Weights of a small GPT-style language model, trained from scratch on English Wikipedia.
Size: 10 layers, width 192, 3 heads of 32, MLP 576 GELU, vocabulary 1102, 3.4M parameters.
Architecture: LayerNorm before each block, rotary positions, no biases in attention or MLP, untied embeddings, capped logits.
Training: a variant of SOAP for these matrices, 3180 steps.
Each number is 128 + 24 x the weight over its row's rms, rounded and kept within 0 to 255. Layers, rows and columns count from 0. Numbers have three digits each. The size before them is the row's rms in percent of the matrix's.

# layer 6 attention key, 96x192, rms 0.103, rows 40-80, columns 96-191
094:100133089120180140158126144168108095112147140167142154106120137119086117167135168150129110147109123122111127119086131127118188087129107120128127170128105104193158115111154152139145118117156171119141131113120133137135116090145164151110108155124112173120127150094102078136133112144127158181
112:104120155116171122137124151092160158033112119126110127148134111093135155106133142121118095142126138126149119159102136113176132139146143155112142090124154096096100123148128127122158110100129101155112121131149152124096106124140172106122126150092088120172128151151084162125108134159134121131
113:117141142080142135122126108123156179095110102076110133131093104093146135141135146114121117144157142093159107131134127150153144156118114135092113110146109121087130121124142149111168134104114075150119111151164155126094115105114121089141109109096107138143126147143165136100151124145157148151
115:083111108129153105151122120160151117098162103108124123120104107083120140141119175123110111106107093108119149132106108127131158164104135127100091107129121113097135130142144138099175141118146120170083140104168153144112115073157151176139110164114131139112107150097121115154101115123141093147
125:134121120137155120101125119132113144158046133109134114134062151120124140151146128158135125159123098137184129129068114116148165120082117111168170116108138146133098117143131112166139103093090083137166085104115132108126151120123154123133116143108149136135154151138126110116152091164100123099
114:135142121113146113144123190149108160132142132154134111136129158133086114129136148118129116122138126109115072099111121142110124144142133126122178128083108128128129102119116162144165163178124077114138110053150116144118094145122119149132136147151163133161111126122110191086132125096100143154
113:126097139116156128134116094096095115149148141123107121095119177130114078180131125124153156137121126158163166144157116158158099139123147140099114126115078119146101154099141144190122119120141137137122117116127152105066108101136126107099178104111162126123123155111068142108145126103105086104
114:137117121132117115135130129100185128103164102062102154100114121096135162142095156118150070119118093122174142122134123133144139122165127135139115108122164146112120104113131113139138128101140166110118145110128162160128168182124116166123135130139127134130137111116118141069093106093118126138
114:182165125130109146107146130150134109072147190119092091109058101144130122110154130107070122170108133075149139116131151105145144105114127155118159115126153110104113118102110116136136121114148097126145101161092133100146099137105123148143116149104169128086118107153128160110133153128132151106
107:125127138133141056147160139105129088119117101128142119116171100147126135101164155113141136110111150105090101121093143117142089106148146124161139119101121106154179127129159098125149139127144104145151092118181151123115164130101131115110187154110123087096153128121110138076111135138138148148
118:149140127135097136106114111143143115152118090133139128136134146121164153077173105088120153142108148120169159137157154145109147107122137147108116159136126108160131099115138077153150112155133127147133105119150113103109168136142110096180132105092074092148140122132131143140136156141132100147
119:109096085124145146104124140169119089113082156147135139163114152118085106148180100107144130121098110133140105118132129129112143142119131139098119110109123177136139136106155117128143117133129151134130156132131117122143154089137107148094142120140117133168116108134121122148159125121122119124
115:117132132113127118172106135104135111157148135122149157094098102065098177110083141141134124140114137140122180157160139137175141144109123139126147104126128103111114122129114139155104110136175154123162128132116129105161097134082110095111149082161131167164068122144102131099174178162131117107
116:114146074108140118142111144124139122119120094111142135088164135126124137096148120170123086144143117111118106121155105107105179100108140137164137116123089122187116129139117099100131155113094089139121120139126138123132094151139127149156139132090111122110128117088178069129080128152117143146
120:105146099120129152148097120112132122116128131140113133111100154087172194140083111127149132116137111135102126106110132103120154128136174133109174186138109104171108181132131171106153158127132185129142136062111123116132099101113134109122125114127115109164161114130136144127115153116105193134
107:116121083090101145139121147111140185137106136172111095089150135159129107134114136122154081175120084123158106107095138125130146086097111152114110166145102127168106108168127154139134119125090135151160134155111130133097108145137087119086121114133133142098133096152133140155091158101139130105
113:120158144074110146140141120140152161127162132142129116095160136152117101122099146163093139166137112137162142125170093109136134170105166157065104093109086138168171101147130166101123121112087136148100101122141150115191125126130080128091114113161121100082159131113126093138131107149175145164
105:150123122090135184107123133126148141154119102129119060119124095118095134114063139125159162145093134164138149152138181132122093112129139108140094144124124110162126159156130132087121124115093162091106172140122132155168091128096086140149149124153105176137146146114135125118122111144118130165
111:114154114133113149150146111138081150115159125152143152114153107089108187106157129149131092133100130131141158129099110131126114127139107109165088115131126112102067152151118150119087134140059118097130125141128139126121160158149185159110190125148152134123128128144109107123121071086152100124
113:108089134155160101107112148123134156107126132116127096104118146095136114138154119122093141145151150134126162126107093132092144165160118104183134135148165107150110087098137131127101140122130160146088123140127129139171136112104119147112130117074125151101119099107090134120140078159122127127
123:128145114130150147126129086107137142123133118085114126104146081165098143094142140173138097111108138155160157088129132082095120121153122133133086140131121177117129092126131116167140151125156114122076158092131097138102101133101130123116106157073128101159120142135179126111142123174158173105
113:121124145157090141142094156148144117172143126113186087090149114104119181161093150116124125112140113125118106092162106123161125122158137098153117141112107141089086172148122132145140128120114100129093152138117101099120146117141103128103129107081126158067133177134120116165101138118141136135
107:133098125119116147131105118087119152146153112117109150092118118136121143116126137110121183102117084103128136085095108087120128104130110109155094128143090112093095126172134108106127104125153160145136099121119159139133096168117082105172108136118130113121104101130159132137098122159127063110
123:118122134107152132143150147171150133146122149111124114163084149151156140137122145092123149102161131149072159104140116166108112104118161131096132120127140111127138121163120123125141172128142169143124171198102132088109180139145079170155086155166096138092095134157128091111182092139124118112
074:146117124128123142152135138136124158155126094104106137169151123125142138131098138157134124144158099075124105155119138114126136154136134088161120138140127113149127143116154139098114124117146122121172140111126123145137137075131116113109134076124135155113088112108117129152132132182151120154
074:147127118128121108102131148138113121129093098133122125177073127137125148146114156099138115113152145110145076138159132143103160117124124129088117115132142130146138097060128093148121141136188105139125122152084110116120138144101149127146153118105109093165117158154147125109117113093116128109
081:106118109142110088158138145111143104173183131097111162144098120098103161118091150110114115131139162100126117159129119174135128133124105154096111112091150137133128160117103134096119148110134102134165108109176083150137146104103164145138115099115152121145108148086132175121138094151126117122
068:114105100110147106137127137078134167158134103114139149087118151114169120119156128100164130113089132115150116114120072168171110096114132148147143145130147155139097130091160133118139113077091104144127111129134109159108149156118101071108111131105117119129124119108095145129106129122159102143
092:142145128084139125151137108170122061115070135137113127181112166151148116122098137127120142163134147169154117093121116093109088154127135113108105135140127091068140137150114119156122117165133142121086107112125153111143151118133095200119133130140128139112113097132150092152120143112112120145
086:103203121087133086157146137138141116153123097141126107188121145144087101105148141145123088115128110111127151129143114120121135103105135126124071088113095094113152185108130148118124123137160111135171134143152126142104101130107153145130109126124160106187114135138128064123118125170123155138
105:117140096122121162153128152111098151090144124127159147167158098126181127122112101164089133081134138106068170151164069155180124124143120106116142122141134139200118112126181137099125119131102138101134102114114100114139112144143133119126119140087131113136129101139115117140085149105155128096
102:147127110125125142137132130131133119132131155167159083112107123119140105098091133152106122090111146134090157083175105142092106140134123124087140110086145194100160165154169117124083119178149134136139125107133123161145123113090102137119165106135112104140109154076130159157119153113166165114
118:099135103084138136146138096118151101137130130080138146165121096167116106139105177119112123150107161142120177161142101100113126123109141135133101124101074156192143168106097138127099142134130148069127126105157105144130124119160117110170102119137124129147148089120118093122110109092132119138
100:135124142139135168100141135139096099115098095139133149078148148116121088152108111156154116100146171135097125124104151103147130133125129162156143140153163144155187101168127169127118123110110147142115121116143136120137133157150160137120156133075171139109144128157143105140104155153159093093
115:136133158146133113091098171172117138102111079134126145130136113120147182128160115142134161130124108144126081144105130129137125157109107123103119095119176090107118113102128149126181138136115109138078129117124096110132139156123147115156144145134094111123148117154155120103126134115114108115
108:147110129115119108117135157150114149117122070125103139097109115095124159126173139117166124097104089120123116149086140138112148153089147120130140098116134096105164124119140139137139107133143114148074150124162104127133150174140136101157120134084132103162155166165149085097119102155111116140
095:109113102142105130091132121172108118132130124115146130137119129113106104102159116122136143128135124158128117112148142182110134144138134141156129146118126104131116135113118175127094107108138109153095103139125162154136111126103133112141135148111118128153104150099148114112082113174166115101
098:128146100104131114144104167140125177103111118096168129118146145136128140122146129117123082126140151107135134119140099119093110132089140111112136091110105111107111081140112141121161121121163092129114146097155135109132175161135102164166111182110114084132139116097139132151124135142112152149
109:114135163089165160099116094109132125121127126101172109113152119101114097141142129104144128133135104135157102132137159120116132092122118151206093110125149118134114090120135140111137127099090159124110124127158097116150169128112151160122130121150165157092083144127101150134128139120154155081
108:143081129068120101153152130103114140081148114124124168136071141146150114099114116120128144154118131124217112136075139132132174141116128114151086134119099113126154109100092121093120135088087093153116141122141132130138135100113071171128133141149101153118140133115158094138106113156151115119
100:171097116142140174140111124127143111147126118067096134095143137193085119159119112135156110169158141070102101121160122130155109103137127124152090130106119125106158116097157119121149123074104087160141156109103124134125166150164138084151135147133132136087095120136137145132149122112150124161
# layer 6 attention query, 96x192, rms 0.0965, rows 41-80, columns 96-191
099:135141133131160146154131133075172150081086096111088129119131123131069182111116109148166121154093115157136112151137144105146092151141153143138138131110133101139121071124117137104121131110133124134131161172117118151128129115112139133122108121153090095103127136114131132131112165108117171117
124:116131141142125115146110121136113138071086133175090121122122117129105154159092140118144108141182091133094114117107135124135151139128104131148117101141059149100138117154148172110159116119137139132076179134129147120115149150161142135103140135190106157119110120139156111125145109102107109137
105:092146131130148148136144124114129144141108135065122140153106090070136151107119174120109112124143101106140176105147156118128116102108143118185133100110145078163112126121136069089150150127164121110086147157135151148146113124177123126144112114112128126148119138157110117126158133153124089159
113:110097150146158084108100121115153123157162116133104176105118118119146160128111138134144147139138156161121077127101124123128140164157119133141144112097104128116125085149131153164139129103098095137137111123128131084157123122181143085140153111136141125102121152137127133092128058130134066171
109:113146116128095135146121149137135175147148132174106157126129106132189152133125137138144119112137131127127103129112139138114109149110115128138181120119115136149071139111138128132157075176146116102126110123125144136079107113133125114116136134116139133160137140115171189124121138103055139104
103:091124093185116130126099126149067148076134147108108133126119152114175119158130128155134120111111100149147130118104111185108051104103127147124121118172123112124097162131116115151131109151115109138129133167148125097105110123108113093127142105076159152147157137127104136119117119116120078082
109:186144154103103123116172143102116130120103177109141172150144145126143170161135153108171102115139117098158139129128137101149111117147073140130064104106091103135119123136129133106159142099146145138128136150075126156173098125127108130122130142110123137119140130118094146110176105114109146143
109:107122127107134145110149121159140087130120140129105100125090123085116132086183145134107151133160124111136135126094150125166139125138102121111118145156109109099105141124124118153137144114144145121134154126122114132170120158110079176102149126131127149132081178121120146104064124134139094129
110:141079150163105131186164174095135130131122110119085113145155152109140157113129140152133151120092094122101120121123104113109122084133166093132171086154122143122154097116155130125179118135119124175104112122123127113114184087157122106119167160096138082133133093127140129129077130111094153131
113:156131088114091137128147111151118126168104122094143123121136145136159126133126128122085108157138169123156105168112115122126138147088112118074124142220121158119181135134152136178134130094132154125127142116166129083163123073169088124137148122107166124112102124127148160138129149114105114130
111:096083097126171145145114130185149136103131160160104154108129158118139121085163147144154092153105142144129121152104143113123118144128118183177124106107130146141154120169097111111147113104074152140149170167152115156120154118157168143099132096130144099138131135092148096123129111109149115146
112:115142121145146129132092096136113134172139110151127114135142153137110121122142106110094081101117119111092156149145093123122132160144105122120118110137162143094113170079123128158133116138134108120146163136155109131146090093120137095123155116157137145081073148126155091166151189124130156095
109:091132090177107105168128133112164115153125110079140133123081157122112077131127151125152132105130138100142107113158146114123147115110124146121113116134074117149118130124119094143134149162146111158126124184147121097133109088111128093176120131111140109135117153134142119111135127152118152128
114:128136104122094180139099157097125090166153145138109121111072176122162125113094083117141140127141138141088102073158117108116161146131178133095140170148162133186121169123133157123116127093140139142131123106132147122104124107127104113153131094128105115145098136126132130142081163158117130078
104:151091118137102174138175138156120127129171121153110132111126123097143122163147116116130093096127078094151105161079171136117105140136153157113123128157123117169067115148110144130132145107094157111148149132110104120139161146150138164127110130105144143161154132119117149143139118130142122057
112:113137169148126104158117128122151155187147122138151111123164170094144110168106139125111096142121116143133177099152091119093156145100133134101126148116089153113127103165148147120133123133118113145134146151087120135197100121096099171131153107155103094135145143141155116147122172144157173139
106:160124134144092161128144128118111117160108165124109094142120115088131116116128099178126123150137102099136181116150167159129103126139133094148117140152148197134127143124138132155120121148104138126166130116113105134148131146101110093105115114119142131150149134144145137091133095125093144109
108:124167119144132157122097116152082144101135148123099143126140101153138135130099123149106167122160120149166157147149118141128137106115145108183122143155099146146092082143141129166113157160108119129154127142114136123147118124136137114131141161118180116159115159133154146155162079151117109119
119:143140129171153116137125137132118139119127108131115123116136161166096135118173117125129131145121185159142114093081147101117138142116106094186146139102139066104110141153122137111102105108132169135148105126185166106169106116092097090144120139129133115111174126158114118156160158158142144150
112:116122164145093142116136115146108113090134114131115110106129117124102153091123141134121112141116111110166134111096090137092102127115116131150101105094096138112110152113121132118089159124128106142099164145174130181170137132159121097145122137134126182112137136161178149127104137086082132117
112:145128104125115150102141138164127141212111132100171087139158133110100116163117128121133136121140121179153090099145149148130120123135144162145157122114151132124072139154142147148139136114084123126100095130135116122119158106106134117131136099115121136092125143138152132184133177138104101136
113:149105149158144129133117069131168106124127158092153112105129131162123121192109124113112094140184129131099140117133102110152136095107100136135081149129124097107130087079131095129145111119113108122130123075118130101152125141123171165156130140099132095140163168139158145120114123179149110138
114:135120147111174138120131163119122135149116170088121125121111143149156114112104137095111148129156119140094136140130123145123094090110138175152175094141147109109119085144136102125136140109093114105129148157146138121122136089116072143105136158143139167086118126167154142104149160140151151164
090:120120132127116133139141095122166124095122160149116131112133128146153113132111141145100140120112134148114166144172139158159102107120127141118156124142115166101164078131146130172096164151114075131118122136150142163121166140102114128115135155152134120150135134131108160128121078098132122123
093:106138081156129101125125094160135090150100160166108122127062090139088135160086098152143129142132131155124162154142104127101149152117123141116126122098099112121109136138122146130107118110121128097113136128166125147116124094142130146100104131149167143109132153170116096132106106130081132178
097:101129145166166172127128073142175148121074154144119118125128123126116137110154147127094135135121112141099153166154114128153111118113130129148128121142119143125142110105166113111096136198103093120129167140139109183103113140112118121146104142172183126137144107140112153108102100103113137155
092:145125111146101117154096138162119087138120120117107136173106117098120140146078115142156117134163069128137137152157124141130153112133141098064092079114113118111153161150094115114140129129139160132122176132141135107127136113156142106133108142118139119145096112151140094127094120143082144138
094:122083139125130111106137155134139118125115125155134141081153155128133082160131137123133074108119134087125107134111123116126155117131145134168143145168105140163140105114160155150137135129119133135139130109120148174116079161168137136103120140110081139146097153132133145114148151103134126047
100:136071144114097127107146164110172137117116174162075103138130131112138114125092150087094128106113125138141138116092124136156124090117152131094111106136150163131173104121132114082140123136119129124127127126113091141120130127133114143164115109088169101129160132112083128106130122097123159096
098:123147158069167095107125123121103076143162111084153112140121151126094103154146133142135121127111187100126142120160124117111148123105123146115133097083070102134114155150119134176130115141156096119130105115157123134132094105118159141103115152154120113105102125127138106128131160153138118113
112:162079144127120148127093139147107142167136160159141146098117153112120124129087117136120149142108114173150131124104135120172162144106138178175129175159141169185137112135114118106130128101066139150132140141120102093109162161134134151095124116121145188126150144124136140094110122108099123107
093:121104078123123155138138083139092156094137152126108134087103118106145140151097135121112106167095123134150101128113145140145132123168111116123117118131150116145131065101172169131138130116156137140115081117130161122102089171109129134142135154081127151101103156133138127103142112150119146142
087:127118163122158146088127143155112120141135140154128122119123134147130138103165142101141119109130106138173133110122123129124135124164151112123122138176116194090113128115133070109157152090133095096168104148128119143136159139097150135103157167146121151102165111128143161145076139108088131111
105:130109110092086131130139146125131126161123130151115097128134136105145109135102144120126130133123131128102131139076103112150140106119123149183101116126122226141159128132152122131158130121125147130101100157153138139088160130141142140152135110139118132100168180153103112180112110115115101113
099:142183152118133115166139082112110125100145189072102140143121115118131128141109133123126084149122136129127115148161138086118118142139130103148143122130137056154139099127130157108124124138167117101109138119129138108148086110144150133141093121126128125119123142161098112101148110159143153161
091:136096165151127081162109152144127138104125160143119119134119093150149150147091130183087126127140137157130115133137109135134223113093106102116106129136133100113138110094102112118117115116145133127132164133127120108143131108161125139165106136135133090125179153135105145147113101159122151124
099:113128108126120123093125101149166085137093106139129114122135139093127132153145155132131131126073107141106131077129128120140118164108133106103129130119117115138113158092137165171112100130127096118123079137128124095124108119159158172134131120132103106159149129149106137057127147119114118107
102:117119153100146139138101130133144163133121092086113150091125145114087125096157124151165114117135140097139091112084124146127136148113066136136089114096156141180144143110083112114122162089101090138100137105122095168141099113106135140152143114172083120085169139119149133141136118115160115122
101:134152088115145127161116106130145141111068148133103180150122123122119147094147162114146109147155162127116103114145140188127131156121097154141141104078152106170119110139121118090098111087115171131116153118164067136145092170134172139165132127125154177086137167111100121100134092130122136138
101:096147138080129131142143104134076126131155168136145145130144141096131099137169164136119098142079134169150117122068161130111099134097158106127109149107094134118095149123116127142120108113129147160111120157180135102121129115128130112122143091133084138152097190154114120111086149182127102131
# layer 6 attention value, 96x192, rms 0.119, rows 32-63, columns 96-191
076:115128137140120164111114140127128163116138147144148131102079117162123121159109101116097112099138081068112133121132139114108127124128114090145129142138080102151101102146132119102141102117134145086120131159140138143114116165152094134140076141133112161122118089088117150172108129137113125103
078:138112117109082156110084160119108154129112122100138209112133121119149131145104126150087148106133143090094089162162101147146134135146148166152129157103126128100154154143084078118065118148123123104120129142159125112159153098133112176146125143101165118139128114115153149100125119125088119139
070:131132154145091150125133159107142132149089118153113128135113105105075184118076112134148130110134130105097106126188122116142116105125127131096152141158120149123184141110124115134088105130143097110130136146120140104159109161152129145138126176136104116116093175136161148148120153149165171083
072:144157137131167124124140117139130100219068170137127089148129091133110143143171136129140097089130129138136116112139135161123134080110122130110136115104109128143108146126129099165145120148093090142126102136149151098164115125100145126125160132133140116139162162102171123120156125163108154096
070:084141144144123133116123124158164163135138161135118181115135098158156082117094187140118132186137134145143110130137147120130112109080158125144074105133129185113110143140140122080101110126119163075139108096120137090137110121106119114114115145147139136112145128145111134128156131143128124164
069:156141111124146141123153140124114135121164123175106100126142139131121132117146109150130125108135132090097098139147116120119101123124133130163102105109158108100158162096101126127104134133150157131145128102130115148119149130122125146160106144138125117175171152093099132100122083121075107165
079:096094128118141132170121088174166134127151111148124115137116137125154125121103169125100150127124101155141134124122121140114074139145090166112112110120128119117101134129171104087144128103108114119122104116139089127091161143107094092090153130125131109101109122098070116136166170078112117119
079:171154097122106126120138129119138094158149141106150123144142121141143157165107165156125146154148165134083112108138123120110123119107163143135163126114172145125149172093089119118124159131131141146115129104089112117146132105111129137139141151105139188124113093089130144156123122103080109119
069:111178130140176098107118151144103120116076149152166119136105115153135125139183156122143145087110116123133111163144131140120147120129115116094141111138121123155169148126120174096116147138123090095100159091136084167140120113108112152126097119183135167104101080129087155126127161160105134210
069:131157101136125142151137135107125144131132131099085149124071165108146153147157080119151144107113156122144145128138121168147141121120088181136110156112105101133178155130093117143122120129166106091138138135135147128099131090113145144131126121162150137118123080148168117116108134142101161113
067:116155167141172107139115100125116107158145119125137125115104122152105111140101147066126120099119106118139103111112145153109105170127087111148137124134098180122151096093107134151179094184122120121107175130098146110108143118085149108106129091136116170130109136107137155095114124127144095152
069:102134157135132113137161136114129191123113123132154157163097089133135132128141107087114116159119139086138117146093123160144126153113125115133126143144124097114154165159147090114131085120131143100131112127123148126139118123142117106134111119151081129130127170098065123118144094119160156125
073:161128137080068123156160145102148118117170123145101100094146114152161129141116144099159106109125118158127126116116144165122138132126139151105155101160105107108127125149114138165140136093087126137131141171176120121087140152160118117103132098178135128126145143127116144105130104121117104130
075:114097171145149115102157077102135126167164119165095121138151092167146185122094167159153114112110130146119122114149146113109124153155110146152095155109129159142156140128161142133134157135154177125100134097093084111144131165128129114130162082137114106196133146122141152130154157120142098156
077:203148122126142099096127141169110125104108122140150108159142171118133090112188103195157088128117185136113112127113107110146120132109122098118126153133115096162167104205104108117128108143109055103141110123143132138143125109170138134144155145131128155084112104108129133122128120118165114113
075:148128122125141148106144135162125066096137139141124143094099130100121157163116121092131164162151146147135104102150090104163131132099124133176161105144138136109158153150144111126133114143099159155143128120106115162131160095182134109137109134130128127148107157115147094099109123140163165138
061:109130163142125083099111115154175147125160099169108138120175140136153073145122102125116114133169118127146138092150126135112113133114126096107124125139120116141148104117137126099131123137175097129122119160071150114126097155109125168107143186124137127092175096085140132112128149119119153095
079:122186124126127122101124111122153073099093127171064147124128098156165149116108144135143149120142177133137147168134145156069131131134102177136085125160145098124091144130144136162125149154114093112153125102134124104123154131145129084148123126120155154142133153145130126093120106147109154097
080:136091133146146116090142062091157101113122146158111126159110109140105094170147144126078117118110132093119090137187162161093115131142124134115128104126147081162119117139119114097144095117130126183131146139142109106091109117121113093145104130095117106141108164135147136087125137181109146141
068:184111112166144146134149134132093112120095105130113112110115159130134135122120132141116087102174157116108130095133161153137155128091134140163134144117127096115108127082125072130156088143133120135155096095115166157097150102148135111092105111089117115104107119123074130167138140138163143120
083:121146144135078125136164108166136069120113141106134159152153153112126114127148062141106126103129146088186132173148130116169138125130135127133126099134133133098151110133079085101118094126134107138142099127133125114145158117106176139111111120116166112105114112165122051158154151125134145136
082:143166104103085125119156169141095118105143106130132124140151163101079127117150107154143141134135129127126088179154174079184136140134165133147133141088168109122130126136104141169114197142125116121151161117126153133071100144127100106137123130136149119118110118121124136132147153160105077129
070:143112124072180138111091130161100132100165108115112153171128125112134104147132174081105118121097127136097131114111133130101111132154152109106150079107114147131124163118122157164121138138130111132109139138095135092156112115127088063121127109131118139101131103153144124098174132128127131150
071:101113093133125076123118145134154120093140140121175102137154168125139131118129132124104091150147163156157135176092066148132124112112084181096100132139133112130142136156101102100136113119127126116109110113154136101161144124139169111119091125111134110151102151142160095095138126122149160135
072:104153101143095116161099144124161109138144103080096099096113127090153103126096140103148161127122119107119160103138127126121156129148162094102115156118135164144081151157108117099106151138152190157092074152105097154108126147148102080111103123141116105129143135157087113121129151136135107094
078:120153136147152130134110114130115082130167171166150153131121125132185073139153142130126147127088144136118157123118127149098106138087121104104122119094122145181119112105143167166127150138134129181133135129177119158120096101081138133129111164090142099106088127136114156120158141136115141135
064:104160130122087111107099132119111135121140145127096110132135116111127146065124133099123109110147109114067101114106103159152106093147130103132141098139098131140126142121097107174149150121114129104091091161132125125141138127105168144161101099139116157098150191138125107148078133156139120117
081:124122115095118133128111106131091157100147114129143129134103110132144127122109138151115143108143112143129167092176114152100127075100124149125098102094122151112110141125129145133143117168142160127077152119118123105106143133166151093154166155148113128126133128154124138143132127133172165116
076:063134123123127102116125125116090124137115153161117186130197144137107145164126105107132157128105158109132121123140096111127128151127148108125134148194129122114127122104115132086122094085141141122153119128107168076103141160121108131076157128118169147119156081115117112140216119121151113153
075:128158153152161106133138121119129133111113088147146132109069105117147144105201138105088080160151116116170196103124106138104168150116124104082110148135109153139125106110131171155125146109149133103149131157146124155130113085077085112135135098067134125143106110102122156116161154149099119113
083:122128144097091136103163096111128122147151172133121170142148106098183143132089147123093137085121150112115133131130139172133126102149115115126096113127155138114131071093184143135136124114152130116132110123139159114143128134117093118107110148103135115109080117192146102160149127126160134128
075:108109110129128150163104126128146159148134127160133123107082166128158203117130112096084151121114100129104112140151179140153104123145111113121142152102125147100065098129139155127154095133115202096122136133122089158115180126119130160120149096101151126130122160142146141124146152140116139118
# layer 6 attention output (transposed), 96x192, rms 0.123, rows 32-63, columns 96-191
091:139138143136093092145157125116111120133144170142108135146133137128156132106129098137137079141115153151117109133122102138090111162147153170106110108192105192054136132095154140153127118139162137166127142147139113110131125109127127127173167115127111129146155142139118115118109145109164147118
086:109103147142134132149131126104148109121125103127116133120124132125101114105088117129195124117134122122118127104148114159135119126179123161076130138127147138111071151094144166140122119095130108118141120097113143103071112107118138161144154167128098129128166153116112148147137185086140158094
090:113122108110151178112121122133056152087148136138107150145088126147156136149167107112129079166121128111157124138119094154104161149165117122177106127127120127131095093116112130160142136121119145118126129131119123121087140131158122123142120125119169178145116073111157122118129110120125111146
084:136082141133117174086119139138100146089086101134152134133106158126110137097082066096119166144121161127142093126152138096115128151176136091147118131114144107141121094079136115118114130119165116144128164117131148128114123146163133128161143121088144124165122123110138149135098140104091109172
087:165106092116075111106122107134090099161096107148140097116122148109129127102153102127140105097167128113072106141109154098159128133175127140139175145167153102107148129132134129160195099124157096139108146116167146108115125148125123125148124074110135141079104149128161135113158132130104087106
086:150138172109098097126077118121158133144117116094175141109081145121066099150093123164129127134166139148186161097134126116167150148118117114091122120125135171135099157150124105120136155102113105102135162103141125093146083144106118114161126101098109153106112135119120108155121151128164089106
091:133123124129099091136126098112136116177131125145169157124153115129132102105129136134145133149131165103112129136176100115150181123119109123177135163113118172134135130118115177148112116173103141131108116074178123150165117118115177082118109120123122126169105129156187127108082071158135150132
087:153121162104094130143153123115129180081114156132117124098133133094147119121143101138093143120128085119169104096115150108138176138149083132152138136097126100122123120144157134151100132117122087121121169144166189052113151208135143140101144118098137130139128165126084127146119151136171112162
085:174135093127110129115101119106121100126144146083122138086096144147112105146070096134119107143164140123143086106135135132178115148132118099130109149151084154115121133098111153162107137111129183097150123091137118120107112139151152141129140167091147105112140133129163148106134110120111108043
085:111121122082121147124116142158121079115105139145145118147116113122085154111142129107112098162175085108111121121121124095172128122147097111131114119143102179096123081142130132120179116152088142126128151131088136135136103112165147121112103136139119136103143155137128116136119160142108126149
086:179160101134154163115113109142094107108116138122140101078122139074174121137133133140138172150109127109102137145106127126100112112134102097132144119132091147114105128119122112154140174123150192120158108112156125122178126122131144145161129171115138117116088121128090104177132108133170077121
082:105116101109169123117104100112119136144143159122136117100157114118129163135154163111091146149142159119124137180079190137167137092132144151120120131128114150169092142113086139133155131155135131152115135164136166145092125102122151096123125108046173154145126132118156166104134113166118157092
084:095163121150158103135102061126118119087101120125114139084126127141099160105124144127125133100134159104137150073130125123129133126129087131103118111082121108113131109096138115132102100117127139128126091095150087112150143117119164118138133104099096079110151100103077107176109139132131134136
092:125137167100150147144133161190099121117164111113163094136105148138089082148140124124133128136129085116117090131118102104092132100106117086144154135139103148120089163136109090143148124154106121144095131139137098112127119137119140152140117162098118125090124116143122094102153065148099109128
093:109118126157131144133115131087150112175118141075096132121082130170151144139100126098096110114132163106136160112106137160137127095165167156142126152151124106167156148099112146121114157088123119150135150167123123130148162121113144097139097126141112154113131162152075104142123127152093155121
086:114154132151115144117114076115147122146104111106137117175103131145138130081119127125101104136105172126126131144099145112112110165177095124112127148106065121152122134124118133075106150163114148113120119117129201097142157157107163167144112113137126115119156147134154179131124108120117073126
093:134103105140098127126139144095075126136085144101154101111123137117104175116113128162135096122119110152134112114092168120142145118144166142183150110149109146095095140153144083151127102125105112139146142128155105138134145076153129103146151074129129152158124123119147140121105123167137115146
087:153148160154151140087121124167154143148097104141154134113116159115142135172140130108108072130116126119121140100111119117173156113096123077140146156140125118107129112143120130162145115107120143119126101147143123123144131134152122161109126064119115162164116108154163102150086150139145091091
093:162177104090116138108131167114129142113150115103163092175105160100172149148119126132139119124130137117143197091176102142167159154105131088093107125143124116088071170117138117187124149122162099109121156118127158125164073133113074144122141127117170134152144113174113160120121157141128113130
087:136134143094132174119133129164133179145123158118127122156111146159112164136181121116081157122151136139165118159124113090086135148134135150156099128131117152200167102122142145126110131127111121138098157170139115157120122111166107135167106137160124158101144150153149089141140168161141127122
093:156123093135130146083130141093063148105135133161120112108096177132188119119162160123094125159149130154105113112074157153101113154164148116148109121134105173203099173153105128142120171086152149085135123129100150136126122143106080105137128101150107158147159131118147178106133111116143140115
094:152098088148144120185128058114141101124137144149114108094093147123143088146108123124081113097111146130107136077117106106106190128103144130133141142162079124179132134127199137091127107115128159139087119095122158123141102110159155119137162105118143092115166125136100110123141150145117157158
094:143120145148074158138177110127135123141130117138090106083124111150130121130152121193124128105175106103112158157153130101127109144117113130104117143141112135153116111106106109136127113144154123165129102108125157148126141160130140182112139140112106110142156120101097112143129113129126142100
082:147091107125103103096122121116154128152129125146136122107114105099120144119163130130177186139121099161144111084125151151161100114159131081105102128136143094166132144123129130133140150117116169148149105107130153182151122083064114124134127105124082148114148137087128137113126119113086149158
094:141110122122134117112105138155135133102115164166145128139154113155149127131124111174107084120083137164132077178158133146130094116108137100131152107079109131136173156098167143138110127147096087103145170097134127115131093094143158119110098157093118147152129118093143111152138110121105133133
088:130137130131104111090144138110101172110147135118148116087142099137106153156099160113144119177129114117120071158124133137131130116150115105130129149128110122102074116108098141109148160182110129163132128122093081138167136106125135110120109111118107126123163138094122115163124143085105155136
085:114116106114144153161121151162147107139121124118136140103095106129128133121107093170122135094153146180112116105122109070079126141130162095149106101078124125118148135111140097121132123141112116124105151100121140131107159103128135121111101134105131089118156096092168096107148108135107142113
094:143092120160146117154104175115156094168124153119148125127117174132082168133135089097140135142152146132132100144141183160132146160131115156146145127140152137138133150174114167141131168163105142132147097148115120127120133184138126131066121112117149118130122108123134145174126145147089129145
095:129140130161109129156130114183073141140104144113124125094114104107114122123091116112090104145141106116127177172091158175105120162102127168124144146102157135143119167121124132128142132145124156101113148100123167132139084120142119125128085117090121131166125148116140158111125183125083117119
091:141120156128132176148175142165179136133162128139109074099121098111100157152124158140121145100139134097122143121111135144158119102167103132142119092152125069130120114131144118111128100134149127148102137143128169117138129121137156105082131165132165115148116136116124112091126067112091128094
094:136133097137152155112120157128106147141158092141153098108106136158138141149126124120162122144103088126109114124140129121094132145085115155107160158138101152141120143150102120135142113162146147135162160126118107096119167111157153133087139090130171126116164144096126171061161168112128096092
090:088134130120136127120112079156075108096135128134139137142126106147131078134147121179186143153121126141167129130168084145097129157115124134144138120136134135148139131155123121109112139136170126158153125108144145125120118135127157129094100150152115135151136091155142141153104130157145085134